config.toml
d_model = 128
vocab_size = 8108
activation = "polyrelu"
parallel_block = false
extras = ["some layers without positions", "local attention windows", "gated attention", "value residuals", "a smear gate", "skips across layers", "capped logits"]
beta1 = 0.9
weight_decay = 0.0
warmup_steps = 215
decay_shape = "pow"
doc_mask = true
Each number is 128 + 32 x the weight over the matrix's rms, rounded and kept within 0 to 255. Layers, rows and columns count from 0.

# layer 9 MLP up, 384x128, rms 0.072, rows 283-309, columns 0-127
[[103 138  73 106 153 149 142  95 159 132 141 115 187 132  97 140 208 203  76  93 154 108 128  68 135  79 114 142 113 167 111 175 145  80 150 151 117 130 168  58 128 104 120  92  71 153 145 135 112 179  99  61 122 117 122 108 142 116 148  77  92 141  87 172 122 124 156 135 162 145  67 111 153 130 133 136 172  93 129 149 190 124 158 152 188  94 193  64 122 116 147 156 137 184 167 108 131 109 106 118 100 128 134 200 143 150  62  91  86  84 173 110 130  97 103 151 137 112 161 121 106 120  88 209 174  52 130 220]
 [105  91 127 132  98 173  81 137 100 141 128 154 101 129  93 142 168 120 129 136 171 125 115 171 161  95 143 124 152  98 155  78 104 155  89 118 166 102 110 164 115  78  74 150 141 129 133 137 162  86 125 108 154 164 144 139 120 123 102 136 114 136 110 158 113 135 131 170 129 144 128 154 171  96 119 109 105 144  64 121  90 148 126 156 115 117 114  97 111 111 188  87 120  77 121 112 185 110 150 167 140 151 150 151 104 136 109 125 125  93 136 116 130 123 145 132 184 138 137 201 112 196 159 186  90 150 116 108]
 [155 156 160 114 139  84 137 129 174 135 144 108 124 129 149  83 140 127 121 146 117 134 110 106 132 132 118 111  85 137 141 104 154 102 107 113 105 141 161  99 115 164 141 135 136 105 119 205  80 147 162 189 172  60  76 108 176 138  87 123 218 165 116 140 104 110 146  36 160 142  70 112  86 152 146  63 172 101 146 165  89 144 124 131 142 136  94  85 119 143  95 160 154 110 103 113 114  87 151  99 127 152  77 123 111 178 180 154 100 132 130 138  77 104 163 171 134 124 113  90 149 177 162 150 159 105 144 133]
 [ 69 133 159  73 137  87 148  96 147 117  96 153 110 135 135  80  83 203 144 143 151 142 140  60 141 164 149 120  85 135 114 129 131 137 163 133  93 129 150  65 153 178 166 102 115 112 101  87 113 150 145 175 112 179 173 198 185 143 172  64 144 196 151 169 119 133  74 140 114 131  94  99 130 125 180 103 172 117 195 119 141 105  97 181 116  98 103 128 146 132 165 114 149  86 130 158 144  95 169 145 141 138 114 169  95  55 165  75 159 100 127  66  91  97 124 126 109 155 142  91  81 119 117 115  96 164 176 187]
 [105 126 130 117  80 133 184 147 108 121  77 113 102 117 199 118 140  92 136 119 109 157 147 103 111 177 103 120 162 115 115 150 175 116 114 167 125 102 147 150 162  47 170 115 114 179 143 174 135 146 151 129 139  99 140 121  95 106 144  83  62 129  90 110 202 175 135 121 123 105 100 142 145 161 110 116 129  76 114 164 134 155 132 132 142 107 173 100 134 116 159 148  81 120 118 180  82 156 188 113  89 110 142  99 133 147 170 182  81  91 118 124 146 107 138 154 150 141 128 180 195  74  97 141 114  69  77  95]
 [133 143 140 147 158 118 115 121 139 132 151 138 118 140  86 159 144  80 171 140 117 162  87 140 133  81 131 117 134 112 134 164 121 113 126  82 136 157 136 127 182 104 135 140 132 121 148 125  81 143 104 115 131 147 107 146 123 145  83 120 166  93 163 119 136 111 147  71 163 109 115 122 118 118 134 146 148 112 113  89 102 145 136 150 141 144 103 158 105 176 104 118 150 165 160  73 145  97 115 141 179 123 118 129 172 131  98  95 115 134 119 204 119 125 104 138 108 138 109 115 164 107 167 109 120 117 161  87]
 [ 93 154 121 131 125 158 103 121 113 137 145 123 155 127  78 135 155 119 109 164 107  97 161 122  81  85 162 161  64 158 166 104 109 132 110 131  94 117 122 122 126  90 148 105 115  50 132 103  32 114 109 156 167 164 147 129 167 144 121 136 143 121  47  96 106 122 107 144 239 126  90 140 145 102 151 140 101 146 170 126 121  88 106 113 122 153 155 132 152  80 132  83 129 154 116 134 115 132  72 162 222 181 136 198 117 152 107 140  92 124 157 128 135 118 133 203 107 166 120 176  98  67 124 114 117 165  86 125]
 [106 109 112 146  64 170  54  99  92 103 124 191 181  95 178 162 168 161 139 136 140 113 126  99 102 169 143  90 162 135 143 163 122 146 143 150  84 128 118 154 138  84  83 130 132 127 124 142 140 154 131 157 152 126 171 179  81  76 142 112 192 214 149 134  55 136 140 132 166 127 158 111 112  85 100 121  94 164 122 144 146 102 117 151 112 144  62  68  91  60 117 133 130 182  72 168 167 127 163 138  81 117 156 112 151 171 121 114 132 118 159 151 183 141 147 163  59 153  99 133  72 164  81 102  88 125 109 163]
 [160 195 122 146 155 130 133  70 134 115  87 105  91  80 120 166  79 143 153 102 119 127 123 148 109 160 171 154 138 136 172 158  72 108 155  85 124 119  86  95 189  75 145 142  83 120 126 104 104 206 162 119 141 185 118 105 126 117 174  90 196 108 132  80 149 171 133 148 114  87  65 109 150 129 169  92 122 107 119 126  84  88 143 143  74 138 128 108 119 126 109 166 123 106  79 141 137 160  88  74 130  96 175 143  53 128 161 157 163 178 137  70 139  73  93 113 159 170 165 170 120 127 129  78  73 181 170  97]
 [103 102 105 108 135 140  97 179 152 135  88 120 117 170 131 146 130 114 118 110 135 148 154  71  82  80 117  93  84 102 134 127 130 106  80 123  87 123 189 171 132 165 133 153  86 122 139 150 124  87 147 147 173 129 104 156 128 126 123 101 144 134  96 155 109 141  99  94 119 149 128 120 158  84 152 128 135 163 147  95 114 156 134  85 188 145 125 171 151 159 143  90 103 213 178 111 154 135 130 141  83 165 169 147 114 114 171 122 102 106 123 124  99 159 176 140 148  97 135 131 151  95 134 104 107  89  91 121]
 [189 132  94 100 154  96 109 171 117 160 154 129 114 123  84 147 138  92  84 143 146 180  74 133 112 119 146  84 115 154 128 133 171 105 163 132 190  95 109 131  86 123 159  89  77 108  78 136 117 118 144 112 118 186 105 153 113  99  75  70 142 153  98  95 122  94 185  60 170 106 158 136 130 130 125 127 139 121 188 171  83 120 156 130 158 118  91 105 102 155 151 142 192 160 117  31 113 181 162 112 102 130 171 185  84 128 135 158 135  80  78 146 155 130 141 158 135 161 150 118 152  87 152 116 182 149 161 139]
 [151 126 131 156  86 142 162  97 157 148 167 195  95 140 178 133 132 149 118  86 121 123 112  63 132 101 173 123 119 118  98 163  53 171 107  46  97 121 114 155  80 138 111 116 137 129 202  95 122 169 146 150 177 153 124 186 128 148 115 175 168 136 120 159 156 135 120 124 148 128  92 135  43  48 137 127  64 188 124 168 169 118 117 164 133 136 117  75 155 141  82 115  97 174  99 110  88 140 150  59 117 103 116  95  93  97 179 151 131 124 128 122  66 111 179 154 179 134 130 100 108  76 158  94 197 171 219 106]
 [109  96 172 108 183 125 152 177 121 164  67  78  66 175 101  95 140 101 126 117 137 128 147 168 147 176 176 156 107 146  92 154 105 111 171  82 123 124 141 127 135 134 158 138 109 119  99 105 108 110 138 122 179 143 112 144 162 168 141 105 119 133 119 108 119 148 121 138 143  95 125 165 136 147  97  99 202 133 102 102 101 153 143  74 134 160 103  99 152 118 136  84 117 151 114 122  85 123 101 146 112 151 141 140  96 144 127  88 131 148 116 135  97 125 141  93 117  80 128 119 140 116 120 116 113 168 157 100]
 [162 106 193 155 102  77 136 168  80  93  78  97 103 138 109  95 188 181 121 173 126 121 160 109 109 153 149 143  91 162 134  87  69  81 144 109 155 134 153 142 122 134 170  63  86 113 124 126  37 141 160 160 160 113 148 194 128 135  95 124 153 110 145 103 129 140 128 116 135 173 104 151 183 144  97  63  97  81 107 139 112 123 119 126  99 153 151 115 137 120 156 126  96  87 158 125 116 163 108 147 186 179 173  97  93 130  80 179 160 148 112 114 188 124 124  89 144 138 119 153  99 119 122 130 132 147 170  57]
 [152 116 142 124 109 138 138 184 138 172 130 161 130 138 126 119 108 160 136 131 164  95  94 122 153 130  87 134 129  65  80 103 156 105 120 113 105 153 118 159 149 144 112 128  84  74 126 103 120 153  99 115 121 101  99 109 126 145 131 129 141 118 166 110 138 121  98 119 155 123 188 125 175 167 190 123 110 158 133 123 120 158 112 142 147 111 152 100 153  99 127 159 127 132 202  93 113  71 108 187 149 142 120 167 116 118 131 115 185 172 135 151  89  58 109 149 150 120 129 137 143 165 130 139 128 130 163  86]
 [ 85 138 164 168 136 136 109 124 146 145 150 132 123 107 200 121 158 144 155  95 134 154  87 165 107 136 152 137 103  83  84 165 134 201 140 141 105 157  75 127  73 117 101 131 167 100 134 141 130  40  95 139 149  93 155 193 107 117 102 136 109 127 127 172  81 166 176 131 107 109 140 143 140 130 106 162  62 107 132 100 130 113  87 191 186 151 178 128 114  96 117 130 145 111 186  89 131 110 127 173 108 185  92 138  53 111  66 122  90 117 146 180 206  97 141 137 189 149  94 124 126 144 117 138 117 144 131 177]
 [150  82 107 171 104 128 142 139 151 176 132 206 138 133 104 125 156 158  87 142 107 123 181 104 163 114 157  88 159 103 181 132  78 135 197 112 131  78  99 137 104 137 102  82 117 145 192 175 177 185  87 130 166  80 141 166 171 110 105 142 139 178 123 178  92 170 122 100 115  82 150 165 171 119 123  80 164 110 135 130 109  61 145 163  60 101  79 109 165  99 132 128 123 160 115 128 141 129 102 101 131 129  88 180  93 102 110 146 157  98 149 151 190 187 145  86 147 116 114 131 111 144 141  87 167 139 170  64]
 [117 149 102 113 167 118 141 155 166 190 144 135  90 176 175 115 149 129 102 114  65 157 191 149 115 147 139 105  62 130 186  73 137 108 128 155  94 115 133 123 104  94 150 103 108 131 104 117 153 110 139 181 167 164 159 126 199 141 129 102 110  79 140 100 165 163 124 135 141 110 131  88 144 102 115  99 113  76 175 105 123 107 216 134 110  88  81 124 156  95 105 152  73 178 158 143 132 181 150  93 122 123 104 126 156 135  78 130 103 193 155 130 176 202  95 114 163 135 133 115 130 102 109  95 112 137 163  67]
 [121 105 102  98 116 146 114 116 128 166 133 167 178 154 129 149  80 144 160 127 143 132 122 108 150 118  95  86 154  87 142 115 115 126 152 119 111 181 156  88 182 102 127  93  99  96 109  88 113 149 138 172 157 111 100 140 153 128 123 108 181 121 148 137 116 111 132  38 151  94  89 112 156 118 121 158 120 174  85 110 107 149 126 157 138 144  97  69  77  75  92 102 135 159  66 123 150 148  93 151 159 121 133 139 102 192 136 117  85  93 133 101 105 244 117 153 150  92 117 162 149 114  85 119 189 133 131 150]
 [ 96 118 155 153 167 131 100 152  77 169 130 130 117 149  93 117  93 140  78 185 110 101 136 131 135 159 208 115  98 101  90 118 106 136  87 162  59 136 122 153 125 115 147 147  94 166 109  80 118 185 107 134 163 104 168  95 102 142  98 149 177 192  70  94 138 134 100 147 113 111  92 104 145 146 163  76 184 120 171 112  80 111 158 150 102 148 158 105 154 117 120 139 147 199 177 120  92 103 157 127 168 106 180 148 113  97 156 110 129 113 101 133 136 134 147 128 129 175 135 136 168 101 195 131  91 133 142  82]
 [125  58 106 182 102 105 116 120 183 121 118  78 125  92 149 153 109 127 149 167 112 164  78 180 124 153 128  99 151 152 146  75 151 151 119 143 131 169  79  88  76 117 118 114  98 152  82 167 106 177 144 130  84 127  88 119 107 128 110 171 157 142 129 107 119  85  60 130 115 131 135 103 159 155 130 161 163 146  88 105 160 108 175 145 119 133 131  91 183 106 144 176 121 115 127 135 151 105 124 153 154 138  92 197 113 150 150  99 145 116 138 121 114  75 188  78  57 135 118 170  67 187 122 102 106 121 116 159]
 [104 145 176  89 118 133 152 158 136 141 137 137 149  81 181 121 152 106 111 147 136 159 137 102 116 138 131 150  95 121 145  77  73 122  94 137 114 142 192 139 146  89 107 120 127 125  86 166 110 124 157 116 157 147 158 115 152 138 131  70 152 121 134 169 145  89  99  99 145 132 150 140  89  73 101  76 119  83 171 178 144  80 132 162 147 132 125  97 101 111  90  95 152 135  99 111  70 115  91 138 133 163 105 100 117 133 144 159 112 132 150 201  80 102  92 149 113  76  97 183 178 101 101 152 187 166  52 130]
 [151 170 116  91 194 155 167 123 109 129  77 109  91  69 182 128 142 110  74 113  88 141 104  95 116 117 103 133  99 176 172 108 153  89 121 167 149 145  81  70 141 101 119 173  86  98 112 126 101 103  94 155 153 141 124 112 109  95 130 165 166 148 135 166  99  98  70 123  89 139 116 119 130 151 127 159 127 178 179 169 113 128 187 165 159 119  96 111 147 163 111  99 109 118 152 153 118 136 116 180 115 143  85 126  86 149 149  63  75 131 146 123 125 105 138 134 127 114  79 176  95 154 110 128 123 129 112 108]
 [113 132 105 154  99 128 110 144 167 114 127 160 125 179 119 103  80 119  69 105 122 102 132 168  74 175 149 132 132 121  98 117 184  87 116 108 152 144 169 161 159 115 117 147 145  54  94 136 139 125 141 110 143 118 115 140 100 118 157 161 130 119  89 165 124  53  95 102 164 103 171 171 165 128 154  82 195 104 128 131 157 100 134 100 132 157 134  89 172  95  96 101 201 123 143  87 180 116 184 140 108 183 153 191 137 137  80 106  78 126  79 150 166 110 186 131 158 182 117 145 167  75 124  96 122  77  24  89]
 [ 75 160 126 102 127  99 139 156 164 154 156 136 135 150 111 152 108 156 142 108 126 153 118 124  78 131 137  81  56 135  59 146 152 143 179  47  64 155 148 124  98  66 108 110 145 131 159 137 102 123 188 149 108 145 161 115 123 120 161 137 199 100 140 141 136  98 163 123 204  95 163 146 131  88 132 187 167 118 134 167 119 185 148 140 190 135  97 133 129 155 100  65 100 142 120 110  83  89 119  84 169  80 103  97 170 117 160 134  83 184 113 111  63 158  84 166 117  88  66 116  79 163 102 113 151 113 148 156]
 [107 113  83 166  69 152  88 122 197 119 129 123 117  87 135 119 185 166 140 134 165 146 162  46 137 133 146  85 136 128  85  98 142 159 205 104 107 103  62 130 174  93  72 166 142 119 144  81 118 132  93 217 157  80 106 131 137  85 157 119 159 141 176 157 105 117 206 161 116 148 113 129  54  50 134 114  82 136 174 116 122 194 130 111  84 104 145 138 130 115  64 140  83 154  94 140 165  93 157 151 113 186 194 171 185 138 154 114 180 114 121 138 104  97 114  78 170 115 131 103 102 187 143  92 148 144 142  75]
 [ 96 154  95 169  81 103 122 123 114 159 126 122 161 183 148 122 132  85 215  97 185 128 110 155 187 164 119 113 175 119 143 163 109 179 151 104  90  78 166  55 148 130 104 102 114  69 172  93 132 121 121 153  72 148 114 132 122 170 100 151 104 112 161 118  94  78 116  98  88 123 168 131 112 149 110 128 150 126  28  52 130 141 110 159 167 150 111 167 127 187  69 150 111  99 152 170 115  85 173 111 142 109 132 166 143 106 137 122  76 156 159 160 121  96 151 117 136 110 133 142 147 154 186  94  81 196 155 131]]
# layer 9 MLP down (transposed), 384x128, rms 0.072, rows 283-309, columns 0-127
[[106 117  63  90 118  98 120 142 123  97 146 164 141 119 128 117 148  89 155 112  84  96 139 163  73 132 153 113 125  83 171 184 128 149  90 117 115 117 123 181 140 151  95 160 149 135 142 116 133 190 199  88 131 165 118  94  84 115 140 120 137  99 129  99 106 187 126 112  91 124 188 135 137 148 111 194 139 148 177 192 100 113 141 163 105 144 115 179 133 117 103 116 166 128 100  60  60 137 129 120 165 140 126 155 147 117 114 126 143  84 103 174  94 158 158 129 143 108 182 154 176 173 118 130 120  91 124 114]
 [116 134 140 164 126 135  55 132 151 143 113 190  92 134  89 165 130 141 147 144 127 147  76 128 143 133 110 143 172 115 136 177 136 192 133 149  85 153  89 108 183 119 101 117 147 160 139 109 118 107 150 141 159  96 110 138 140 162 149 127 141 105 133 101 149 122  90 133 115 128 120 147 130 119 119 124 109  81 123  94 169 126 162 122 124 132 126 178 158 103 169 183 159  91  94  93 160 105 159 137 131 124 141 103 110 123 142 138 108  97  72  82 136 108 134 120 118 134 153 163 156 178 112 105 103  81 138 161]
 [205  90  92  61 121 140 144 142 146 109 141 140 161  84 160 126 107 144  46 104 111 129 126 157 151 109 116 149  96 108 199  98  69 140 144 157 177 125 169 175 135 126 101 131 149 109 128 140 156 186 142 131 186 121 168  84 149 214  57 183 105 163  68  75 109 143 122 106  70 138  91 106 132 143 113 118 155 141 114 133  73 187 152 147 115 173 138 105 171 146  86 128  87 150 144 203  89  95 142 160 172 107  93  84 103 123 117 147 182 153  87 163  94 139 154 116 146 132 127 136 140 139  91 114 130 104 156 117]
 [ 43 145 120 114 114 154 171 111 127 125  54 126 106  79 164 142 155 126  95  54 125 115 133 131 150 123 149 127  93 121 112 117 128  87  85 111  83 109  90  63 132 160 140 156 116 145  89 131 144 176 108 136 112 159 120 157 169 164 181 136  72 202 142  81 175 143 132 165 110 185 117 143 113  72  77 135 155 102 155 127 161 131 160 157  86  60 186  63  96  98 141 121 156 118 142 183 113 166 142 168 158 137 183  83 166 162 201  65  67  73 119 103  80 172 152 142 127  78  50 136 108 116 151  85 123 148 180 164]
 [103  97  81 140 110  82 104 188 131 138 153 151 148  78 125 123 144  90 153 127 181 163 141 157 120 123 131 115 160 129 125 127 113  88 145  97 104 145 166 170 110 112 163 142  99 111 124 110  65 116 171 172 134  78  96 176  97 158 172 124 132 140  82 120 186 120 142 171  67 104  64  89 119 152 107 120 187 169 104 189 151 158 164  98 128  95  91 135 124  81 120 115 160 118 134 118 174  94 105 170 151 144 139  76 137 144 105 139  78 173 112 114 110 117 172  60 109 143 116 120 134 120 185 152 144 128  92 138]
 [115 119 183 170 120 115 151 126 162 138  89  84 123 130 157  73 145  72 164 145 121 109 125 160 112 110 111 123 116 112 137 129 106 125 158 153 148 140 178  83 154 134 140 124 163  83 167 130 140 138 188 134 114 149  78 135 101 153 159 119 142 127 169 144 126 174 132 120 106  98 163  46  57 105 117 134 178 139 111 134 121 131 123 160 135 162 128 142 196 147  89 107 117 171 152 169  45 174  70 109  67 138 136 120 149 145  73 178 180 140 133 118 104 104 110 104 133 136 113 142 155 109 150 100 104  49 116 157]
 [110  99 142 132 157 167 170 118 129 123 139 137 138 132 189 113 112 135 149 173 104 107 159 127 121 104 121  95 132 126 196 162 150 136 171 114 116 132 188 107  99 122 163 129 156 147 151 103 144 150 160  71 142 118 125  85  51  76 147 117 132 117  87 155 109  82 151 127 169 106 154  81  79  82 134 104 110 159 120 147 111 133 135 126 146  73 139  91 138 134  94  99  75  87 116  92 140 187 112 119  88 165 141 108 119 133  93 137 175 120 136 177 143 102 137 129 155 144 107  77 134 142 129 103 138  95 146 128]
 [119 108 138  81 149 157 129  78 125 154 122 115 128  81  82  57 160 106 159 130 134 115 100 108 122 137 147 128 115 139  63 104 200 129 100 149 151 103  99  69 121 125 145 157 145 162 141 129 186 176 136 154 127  77 151 117 153 159  71  98 170 110 114 135 141 123  95 130  91 127 129 125 138 106 123  88 109 147 119 156  77 173 125 115  94  81 146 145 105 115 126 163 171  73 124 130 132 187 125 124 142 110 103 133 163 109 150 102 124 129 166 171 101 153 131 108 180 103 165 106 148 126 142 120 168 132 166 161]
 [ 87 129  93 189 116  64  81 181 173 135 146 172 164 120 108 122 130 117 177 101 130 142 149 158 157 122 148 163 165 144 111  61 143 115 163  80 126 147 221 133 112 111 136 123 150 160 121 104 101 140  99 149 153 148  61 128 109 100 161 153 157 138  90 133 129 145 143 132 130 157 157  82 193 165 139 193 114 142  68 105 159 122 114 108 113 137 145 100  50 123 144  74 122  97 133 117 123 146 136 144 104 167 122  74 109  64  88 129  80 118 180 132 122  54 169  85 170 157 131 112 140 116 214 163  88 129 145  82]
 [172 180 117  70 218 131 179  77 114 161 120  42 175  98  84 149 110 177 124 102 110 125 154  67 131 160 174 112 123 166 137 101 143 159 176 136 164 133 122 165 116 136 137 165 191 135 135  78 136 136 169 152  96 110 100 133 109 115 136 188 127 123 201 127 121 102 115 184  65  56 187  73  53 107 119 134 105 130 123 170 110 119 112 134  74 124 108 147 188 137 116 136 123  75 130 141  97 119 170 116 155 165 124  91 113 121 138  86 148 140  61 134  86 133 125 109 148 173 148  74 109 169  95 137 154 114  88 137]
 [ 76  98 173 224 114 162 120 126 126  83  96 112 134  99 109 159 170 109 144 179 131 150  68 140 114 150 128 197 140 156 195 117  94  88 118 121 179 130  61 105 104 118 143 107 143 207 111 115 133 147  62 138  80 156  77 108 132  91 186 176 170 111  96 142 121 115 103 131 139 148 163 112  84 105 191 165 151 133 103 133 124  89 107 168 100 111 112 132 105 134 143 140 170 112 123 184  92 108  97 167 155 174 189 152 145 118  64  66 100 113 100 124 115 164 168  86 134 141 105 154 111 112 101  89 106 146 158 141]
 [120 100 173 131  81 193  96 161 134 159  97 163 102  64 133 164 152 151  77 122  70 110 103 163 115 134 162 179 122 107 113  82  76  81 134 145 144 165  74  91 137 158 137 126 194 155 143 128 166 132 127 125 126 128  95 138 172  94 128 103  98 109 125  85 128 165 100 149 107 213 205 174 155 151 149 159 126  95 168 155 145 114 149 104 117 171 141 108 123 104 151 126 188 199 128 120  75 171  90 137 107 170  59  85 112 126 129 103 114 126 122 145 119 109 163 139 137 101 169 148 128  81 138 103 116 109 153  67]
 [ 87 157 103 145 100 123  83 140 148  48 217  93 119 135 145 123 126 199 170 195 144  82 164 125 212  92 148 157 132 129  66 105 110 141 146 117 171  57 111 133 156  91 124  43 153 175 126 111 140 145 144 107 152 164  74 148  86 110 170 148 148 197 162 180  98 124 140 132 131 167  64 156 139 170 128  97 139 125 154 102 157 133  51  81  92 133  91  98 129  99 139 126 120  99  93 109 161 118 102 229 112 119  79 124  53 127 162 138 190  57 125 191 216 137  50  94 196 115 132  77 159  26 174  26 123 246 162 165]
 [109  96 136 119 145 161 122 114 117  95 141 116  99 180 144 166 156  88 166  91 119 121 101 101 209 116 115 105 175 150 153 126 146 104  75  80 122 132 127 149 104 208 115 147 175 203 130 148 100 137 128 120  85 132 133 122 128 131 117 123 174 131 146 177  92 134 171 136 155 178 139 112  76 128 114 155 180  95  96 126 126 118 120  99 121 184 121 107 116 106 169 103 117 114 131 122  95 128 135  84  94 144 121  85 157 126 154 102 146 164 122 126 126 100 170 126  84 121 144  79 170  92 137 144  88  96 133 126]
 [ 94 151 140 147 103 146  99  92 117 130  75 136 147  83 107 135 143 119 112  63 124  86  61 159 117  24 130  78 147 103 157 110 166 107 121 205 120 131 158 127 112  74 108 132 213 129 151 110 115  97 154 159 114 128 109 160 167 110 194 136  89 131 180 159 209  96  92 143 115 102 180 175 128 102 152 129 132 181 178  69  87  98  70 158 139 157  72 180 150 175  98 162  94 196  86  68 154  96  79 128 199 112 157 114 143 171 108 147 187 146 155 138 130 180  79 132 171 112 129 168 138  89 108  88 133 117 121 157]
 [118 158 104 132 115  99 110 167 165 115 116 105  94 144 160 143 144  95 113 122 193 125 118 115 159 109 126 123 110 141 150 155 102 161 125  83 167 107 105 100 121 172 145  78 133 123 127 145 143 129 123 109 137 102 119 152 110 127 133 157 156 149 126  54  97  65 168  86 139 111 182 130 108 156 133 129 133 147 143 169 108 177 168 127 137 117 133 147 116 117 177 128 149  99 117 137 132 134 120  89 114 132 148  91 133 151 179 101 177 166 110 101  54 141 144 108 136 186 142 134  84  97  87 152  88 171 118 111]
 [142  82 124 133 117 151 161 152 135 107 105  68 135 178 135  82 113 119 167 129 167  81 199 180  38 102 126 128 136 129 163  89 116 114 151 171 126 103 137  87 119  97 124 150 156 100 166  98 167 150 126 139 131 175 137 153 109  67 127 141 177 157  82 131  50  89 119 154 127 130 134 159 118 157  89 124 133 146 155  85 100 148  76 128 140 129  98 175 113 108 167 161 103  93 163 168  55 206 159  93 116  48 106 197  98 157 127 120 180  96 129 130 140 155 165 126  50 127 156 124 118  92 113 110  64 149 165 136]
 [ 97 110  89 145 103  72 115 130 122 101  62 145 107  92 139 123 173  96 133 142 144  95  79 116 138 103 124 139 111 144 169  98 163 135 139 139 101 140 135 136  96 159 162 189 117 108 117 145 171 113  71 100 123 118 157 139 128 110 156 151 167  97  87 131 135 150 108 159  46 123 106  91 148 139  95 118  92 144 139 141 143 113 134 158 118 141 153 140 110 131 137 115 125 111 109 138 127 116 102 128  74 143 110 133 139 115 124 172 161 182 104 136 135 183 135 116 114 125 110 174 165 165  90 143 172 135 123 113]
 [111 140 131 166  58 118  99 188  90 135 103 144 138 224 113 106  90 134 210 122  44 129 146 185 120 155 138 113 149 106 192  90 143 131 172 116 168 179 112 126 141 125 137 106 153  86 159 103 167 146 124  96  67 147 202 135 130 165  76  99 128  96 160  62 106 169 113 133 154 158 106 164 186 158 128 157 119 105 101 116  94 127 134 129 150  97  57 146 107 126 164 193 123 144 135 131 166 173 141 164 144  92 143 151 155 128 116 102  84 104  94 143 155 172  94 138 131 120 127 176 103  94 140  76 109  46  98  95]
 [142 130 107 115  88  90 187 100 119 129  99 104 173 117 139 129 125 151 192 158 177  97 109  99 126 104 137 164 123 141 123 115 138 125 145  57 134 158 131 133 163 103 132 151 156 140 120  90 111 110 165 176 127 169  51 168 155 141 191 160 173 123 167  98 104 112 128 134 136  61  86 184 105 104  78 165 112  70 175 111  91  97  62 147 161  80  90 117 117 165 165 180 116 140 133 100  82 165 114 110 122 112 121  98 151 133 141 213 177  79 139 172 167  62 111 124  98 117 183  81  99 127  97 149 141 119 129 136]
 [156 109 183  84 127 129 105 179  98 165 102 125 107 125 170  71  74 167 104 131 157 166 130 107 138 162 100  93 146 118 134  69 154 132 136 187 136 157 167  94 139 168 131 120 109  69 100 136 151 157 126 120  80 156 186  97  83 106 107 140  99  81 168 121 107  88 147 172  91 104 117 108 128 212 115  76 156  88 184  91 135 114 121 147 188 173 144 156 116 119 106 148  68 141 115 154  53 126 119  97 186 128 113 116 107  78 118 151  95 162 145 123  97 119 147 141 169 125  97 117  68 125 164 162 179 111 100 113]
 [118 175 118 150 107 103  60  99 165 110 123 162  62  82 108 161  96  96 138 101 120 161  95 133 152 164  93 168 121 144 158  81  67  85 127 188 142 151 145  91 153 137 129  84  85 148 136  99 149 115 110 114 118 161  95 115 153 129 100 115 158 153  91  55 211 164 144 121 140 165  76 138  91 122 179 140  95 140 107 167  92 101 136 157 172 153 104 102 116 126 158 179 163 232 110 170 173 130 103 153 128 173  96  86 103 123 162 119 143 189 159 135 100 114 111 130 106 196 141 118 136 152 165  86 114 130 109  72]
 [173 192 124  76 141  96 123 180 120  99  79 152 125 108  79  89  95 144 108 140 147 104 132 200  97 152 187  62 138 114 100 160 123 127 173 136  98 117 134 157 102 162 103 129 107  71 122 125  99 173 146 192 131 176 144 168 170 158 147 141 128 132 140  81  85 146 125 151 136 106 140  74 124 126 125 111 103 146 158 152 123 168 133  92 130 104 133 101 109 110 128 117  83 132 123 117 157 176  97  89 114 156 158 162  83 142 109 117 161 145 158 124 151 160  84 116 152  64 121 171 143  86 104 136 128  66 156 125]
 [130 176 175 130 145 145 150  70 115  96 149 184  86 127  94 150 111 183 125  86 147 171 162 129 154 211 124 126 123 150 124 148 124 111 115 126 165 153 140 141 143 132 143 178 130 152 146  74 116 112 113 114 112 163 112 123  80 172 133 148 143 120 103 124 148 141  81  87 143 109 161  71 144  72 124 197  88 154 122 159 150 128 133 148  30  91  99  72 120  94 128 153 122  70  88 128  89 111 127 163 132  98  95 144 106 120 120 149 101 144 129 130 105 151 123 146 164 110 171 148  95 128 162 109 176 154  69 151]
 [ 87 176 142 122  90  41 138 147 164 121 122 105  92 133 159 144 210 115 131  25  86 136  90 188 122 197 130 151 124 114 130 141  86 103 135 119 166 121  64  92 180  69 144 127  95 196 155 160 216 170 129 137 166 161 133 156 134 165  87 172 117 112  91 106 161 111  83 144 116 155  83  74 125  96 118 186 175 177 173  97  71 147 101 104  84 140 170  46 115 160 137 108 103 112 137 156  74 178 123 139 107  76 221 105 120 106 171 122 111  79 112 178 165 129 107 171 135 192  94 131  92 125 113  70 127 138 154 155]
 [152  92 109 125  93 119 131 164 119 155 127 114 145 172 119 118 119 142  96 144  71 108 159 126 133 161  94 156 153 123  96  82 149  87 141 125 127 167 116 124 126 127 103 141  94 112 126  81 141 183 107 165 111 143 150 134 133 114 115 121 145 121 164 136 144 121 193 123 173  95 149 112  95 131 129 149  67 159 156 103 129 168  89 158 177  99  82 155 124 103 147 157 172 152  88  76 137 153 181  90 121  93 152  99 163 146  77 164 152 108 152  98 113 118 102 139 105 120 122 173 121 138  85 106  88  93 142 141]
 [145 127 142 126 129 124 139 155 119  97 129 141 125  63 158 112 135 142 120 169  48 174 130  91 134 110  98 138  96 138 132 152  93  92  81 104 142 164 120 173  98 189 174 152 135 153 177  98 142 101  57 160  74 121 135 122 110 127 131 164  87 189 130  79 159 133 172 137 154  85 198 156 110 102  87 111 165 100 137  86 128 121 130  98 154 103 134 131 139 143 132 102 138 128 151 150 134 140  81 131 112 125 101 148 149 120  58 186 157 148 125 114 159 141 174 190 104  98 123 166 159 123  72 128 111  98  97  73]]